{
  "n_layer": 11,
  "d_model": 96,
  "n_head": 3,
  "n_kv_head": 3,
  "head_dim": 32,
  "d_mlp": 576,
  "vocab_size": 8192,
  "activation": "gelu",
  "norm": "layernorm",
  "norm_place": "pre",
  "norm_eps": 1e-06,
  "positions": "learned",
  "qk_norm": false,
  "attn_scale": 0.177,
  "bias": "none",
  "tie_embeddings": true,
  "parallel_block": false,
  "init": "normal",
  "init_std_qkv": 0.051,
  "init_std_o": 0.0109,
  "init_std_up": 0.051,
  "init_std_down": 0.0109,
  "optimizer": "muon_variant",
  "lr": 0.00894,
  "lr_mult_o": 3.0,
  "beta1": 0.95,
  "lr_head": 0.0107,
  "grad_clip": 2.0,
  "warmup_steps": 200,
  "schedule": "wsd",
  "decay_fraction": 0.724,
  "decay_shape": "linear",
  "final_lr_fraction": 0.0,
  "batch_tokens": 32768,
  "seq_len": 256,
  "doc_mask": true,
  "train_tokens": 159800000,
  "steps": 4877,
  "dataset": "wikipedia_en"
}
Each number is 200 + 40 x the weight over its row's rms, rounded and kept within 0 to 999. Layers, rows and columns count from 0. The size before them is the row's rms in percent of the matrix's.

# up: layer 3 MLP up, 576x96, rms 0.341, rows 552-575, columns 0-47
# down: layer 3 MLP down (transposed), 576x96, rms 0.129, rows 552-575, columns 0-47
up552,101,240,195,193,207,198,220,184,234,293,172,204,166,205,221,237,238,215,173,186,213,188,200,261,217,236,220,247,226,235,143,218,180,152,273,182,241,99,214,162,212,148,127,179,189,203,243,186,315
down552,101,207,148,182,180,187,184,286,193,184,206,246,209,224,215,219,221,245,131,158,321,235,212,231,164,116,211,217,220,170,199,146,206,210,243,241,165,200,185,195,156,165,253,243,302,219,190,246,220
up553,095,172,202,222,222,230,218,190,251,200,246,182,180,122,170,198,143,157,206,210,147,267,232,226,203,176,195,195,149,215,280,184,195,200,284,201,173,128,170,240,206,211,209,155,195,229,185,116,223
down553,090,200,234,164,189,257,200,233,117,240,192,191,148,225,250,203,198,239,132,119,204,217,189,205,227,236,164,129,171,209,159,293,190,141,197,195,190,164,231,219,139,213,117,217,164,283,219,186,237
up554,092,219,102,154,223,197,177,280,258,219,238,274,234,218,230,227,200,235,176,244,196,168,184,187,199,160,203,198,181,207,265,132,213,230,261,212,152,279,250,158,195,168,151,147,236,155,278,161,225
down554,092,136,223,203,176,256,181,121,255,227,189,179,234,131,202,156,175,315,154,236,150,212,208,169,257,285,216,235,251,82,239,155,161,206,158,161,260,194,197,245,175,173,213,229,169,180,176,234,219
up555,098,206,133,231,176,223,229,241,176,216,266,128,230,291,229,168,200,191,170,211,152,140,163,247,215,241,191,196,150,194,208,225,199,234,207,249,236,173,192,170,159,134,187,165,213,146,256,227,174
down555,087,216,190,177,234,233,143,218,169,171,237,288,209,192,170,237,169,203,224,239,226,261,257,134,126,173,148,188,125,171,169,175,172,225,301,200,233,148,171,198,199,236,181,182,146,197,226,221,265
up556,100,166,235,218,248,151,152,208,298,247,173,210,176,123,166,153,265,191,222,185,223,153,144,196,176,187,214,279,211,271,207,244,202,209,195,241,152,152,194,194,181,188,215,132,178,216,205,210,210
down556,096,231,219,190,225,297,127,217,217,223,206,180,265,225,146,219,257,118,196,235,216,182,225,217,90,237,174,233,176,152,200,176,184,207,199,200,233,145,166,264,215,244,189,152,209,191,220,174,218
up557,100,174,196,236,229,155,165,203,252,248,172,173,231,212,175,232,274,189,193,247,218,112,218,178,232,234,199,139,180,192,213,286,208,201,265,239,141,265,219,157,195,180,206,219,176,165,199,239,278
down557,093,218,233,186,186,259,221,178,176,199,237,149,204,211,199,102,212,191,217,248,184,216,188,285,175,219,221,290,165,203,243,129,209,235,263,115,175,183,172,205,208,188,242,137,234,228,244,181,224
up558,102,206,227,176,180,223,252,197,176,189,181,190,218,210,129,161,211,204,254,143,243,229,192,219,196,201,214,217,232,119,210,180,195,150,147,140,189,130,123,232,290,224,257,208,295,248,187,147,206
down558,106,218,154,182,230,224,183,144,213,226,240,206,174,123,195,134,280,155,234,189,260,186,208,193,166,218,247,196,219,236,238,229,144,241,129,214,144,251,121,256,208,180,152,213,199,238,284,179,157
up559,094,130,165,194,291,220,255,167,189,210,208,198,253,155,200,225,212,249,173,220,210,235,209,148,197,179,206,200,233,137,177,262,125,149,194,215,179,205,143,213,220,213,292,167,210,216,198,216,191
down559,085,226,172,247,149,226,178,237,192,125,266,245,182,252,252,192,196,272,152,182,181,188,218,217,162,176,270,240,210,198,163,143,211,147,184,212,262,191,263,240,229,174,189,148,199,167,233,166,240
up560,101,187,211,113,297,180,225,194,207,135,102,270,171,159,192,204,243,165,173,227,189,155,193,189,167,266,241,208,170,127,225,190,225,218,204,227,192,211,157,194,155,142,186,243,197,209,220,212,173
down560,102,169,192,186,199,192,217,273,145,86,213,218,147,245,222,187,199,151,198,218,218,195,205,190,173,163,248,232,285,130,250,167,203,232,192,225,263,195,231,205,164,196,159,262,220,266,205,161,182
up561,101,169,168,203,192,203,252,256,178,220,109,205,250,177,205,211,288,168,145,207,205,250,211,144,177,206,262,179,175,254,193,218,256,230,142,217,165,188,215,242,168,225,194,177,196,217,181,161,258
down561,095,249,232,206,234,285,131,227,166,166,204,186,214,272,134,176,132,218,218,217,184,182,263,256,279,191,136,195,176,178,168,218,117,181,199,134,205,217,249,156,236,176,230,197,215,174,188,248,114
up562,088,218,330,239,187,173,256,133,210,141,153,242,221,153,206,201,255,200,162,224,182,226,194,203,175,222,212,167,189,190,196,293,112,235,174,182,286,162,167,185,209,194,221,145,228,179,228,253,210
down562,086,166,131,165,203,266,250,215,145,271,236,113,172,240,120,249,164,176,246,210,262,119,158,266,143,190,190,235,235,212,266,168,258,203,181,182,140,259,207,257,139,177,230,199,176,239,222,143,251
up563,100,167,169,230,194,249,225,172,78,215,162,215,201,191,179,171,211,205,234,173,246,116,256,200,201,238,250,192,273,233,211,256,198,173,80,257,180,130,191,182,198,186,243,106,196,259,157,180,207
down563,101,244,181,229,123,247,169,196,118,209,240,202,220,175,109,157,138,200,184,168,213,160,240,248,175,206,163,169,186,218,174,190,144,106,188,241,138,237,190,254,157,254,270,196,204,181,169,170,244
up564,095,194,189,151,233,213,157,153,263,221,211,179,161,193,116,219,225,107,168,239,208,257,246,195,236,199,246,232,197,232,195,176,196,217,253,196,244,183,128,173,279,173,236,241,204,85,207,173,224
down564,096,216,194,217,198,182,117,180,146,163,198,168,199,209,248,191,232,221,172,169,165,218,99,224,211,236,252,197,194,204,236,251,240,174,153,163,179,214,222,160,224,220,193,156,223,205,187,220,118
up565,100,161,239,146,177,214,195,236,170,197,252,196,110,132,227,193,243,159,204,215,237,205,261,152,236,233,160,250,205,230,224,130,224,240,259,120,290,216,162,192,178,261,271,137,241,201,212,184,300
down565,101,222,106,222,163,202,212,181,199,194,186,138,189,173,175,197,153,194,181,172,180,172,160,271,165,277,142,236,267,210,201,161,205,153,128,199,149,216,221,206,220,161,206,146,148,150,216,193,144
up566,092,153,172,170,175,151,242,205,210,189,222,200,189,169,193,115,257,252,136,271,159,199,109,269,262,214,224,220,196,184,155,237,195,207,229,198,249,146,151,183,174,217,249,125,228,187,243,247,242
down566,095,226,172,135,232,205,172,253,175,202,281,143,180,156,209,269,200,188,208,149,198,155,309,153,224,185,167,182,122,203,224,137,208,269,198,208,212,258,212,217,221,160,165,194,205,205,206,185,202
up567,097,236,192,169,213,110,176,147,212,171,213,300,241,244,188,236,183,230,248,109,236,226,236,94,166,210,260,192,230,228,176,253,252,180,164,238,203,220,236,111,218,203,208,175,178,144,182,178,196
down567,097,202,197,162,227,202,226,162,244,198,193,249,197,201,279,261,225,227,163,140,180,238,239,217,142,206,226,270,210,150,136,229,135,258,205,195,189,243,255,216,204,186,253,195,203,227,188,150,225
up568,092,140,148,211,225,185,192,225,211,228,186,112,129,250,132,214,154,145,302,162,158,140,191,228,240,161,141,251,152,174,195,171,148,190,188,216,258,171,160,239,249,201,193,162,183,208,181,190,277
down568,089,255,258,199,180,252,136,187,179,221,189,201,234,135,217,177,227,213,190,247,234,153,218,219,96,198,201,158,229,187,207,228,274,204,202,264,258,154,212,238,249,119,151,180,196,166,90,121,181
up569,098,187,178,209,209,173,199,206,225,133,158,218,166,233,188,224,158,157,232,224,164,110,202,220,231,164,193,166,223,224,133,153,207,211,166,221,245,210,182,230,177,167,184,160,133,239,219,177,185
down569,098,294,281,203,205,202,248,220,163,240,217,172,201,151,193,200,192,235,190,260,150,194,149,172,282,221,232,199,145,224,227,162,233,172,182,139,176,151,195,179,243,246,232,238,191,212,231,290,165
up570,112,178,204,215,260,180,142,139,171,200,251,167,151,206,169,196,188,159,219,208,222,261,169,145,179,203,227,189,196,201,144,254,245,252,203,256,161,285,252,193,213,207,121,202,169,158,222,205,285
down570,110,192,218,163,235,202,260,212,181,224,253,188,157,195,209,143,231,145,215,199,198,180,211,182,241,215,267,184,180,193,220,301,195,218,160,136,123,175,258,196,221,140,148,193,185,284,205,196,165
up571,089,220,240,244,225,152,209,282,280,279,230,271,146,189,235,192,229,198,227,167,174,140,149,181,117,231,207,143,243,176,158,175,212,216,214,172,260,187,146,208,217,236,185,179,229,221,195,228,263
down571,098,239,134,184,210,213,297,234,168,142,233,146,219,177,209,190,137,187,183,172,166,239,241,171,270,262,204,169,215,222,201,216,287,128,181,172,196,141,224,202,129,172,239,237,210,212,166,217,168
up572,110,179,232,217,189,154,211,184,185,182,118,219,143,158,109,231,192,186,140,223,210,174,251,160,284,251,245,222,240,231,315,253,260,211,251,194,109,232,179,207,163,254,163,222,214,243,166,210,236
down572,113,223,259,208,162,232,190,158,204,238,156,230,190,244,136,239,219,140,305,186,227,145,201,241,177,204,113,182,135,166,203,137,182,188,219,192,218,230,195,217,253,210,211,196,174,247,146,213,198
up573,095,146,111,186,218,243,154,234,319,245,149,207,228,244,215,207,264,223,211,213,212,162,172,213,110,198,202,180,212,132,134,198,163,173,145,250,235,166,257,167,203,257,223,150,226,282,245,212,209
down573,097,153,271,205,230,143,148,218,118,138,151,183,231,161,196,245,153,164,123,110,195,203,191,208,256,224,210,262,203,186,214,161,233,250,191,141,228,210,228,189,213,142,169,180,208,162,188,192,167
up574,109,160,192,163,285,168,193,232,259,242,158,159,105,192,192,219,141,213,161,176,202,187,239,230,200,173,173,205,197,214,254,173,276,193,131,199,207,128,163,204,177,188,141,229,280,235,175,144,232
down574,112,234,195,244,191,235,230,210,152,293,137,158,160,208,186,205,235,224,236,228,267,102,185,205,209,258,207,248,259,246,161,244,226,180,172,145,152,211,243,181,195,201,225,174,254,207,235,184,211
up575,096,209,235,202,153,167,250,260,202,248,216,168,193,209,209,199,157,198,219,171,253,198,172,140,200,181,187,225,176,214,162,192,170,182,150,140,188,278,171,154,208,262,219,238,191,264,216,198,233
down575,099,212,208,250,147,201,179,265,217,177,169,262,178,256,213,116,236,187,234,178,201,205,171,178,178,172,202,79,165,212,209,218,259,203,229,216,146,275,194,227,204,246,222,192,264,165,214,125,261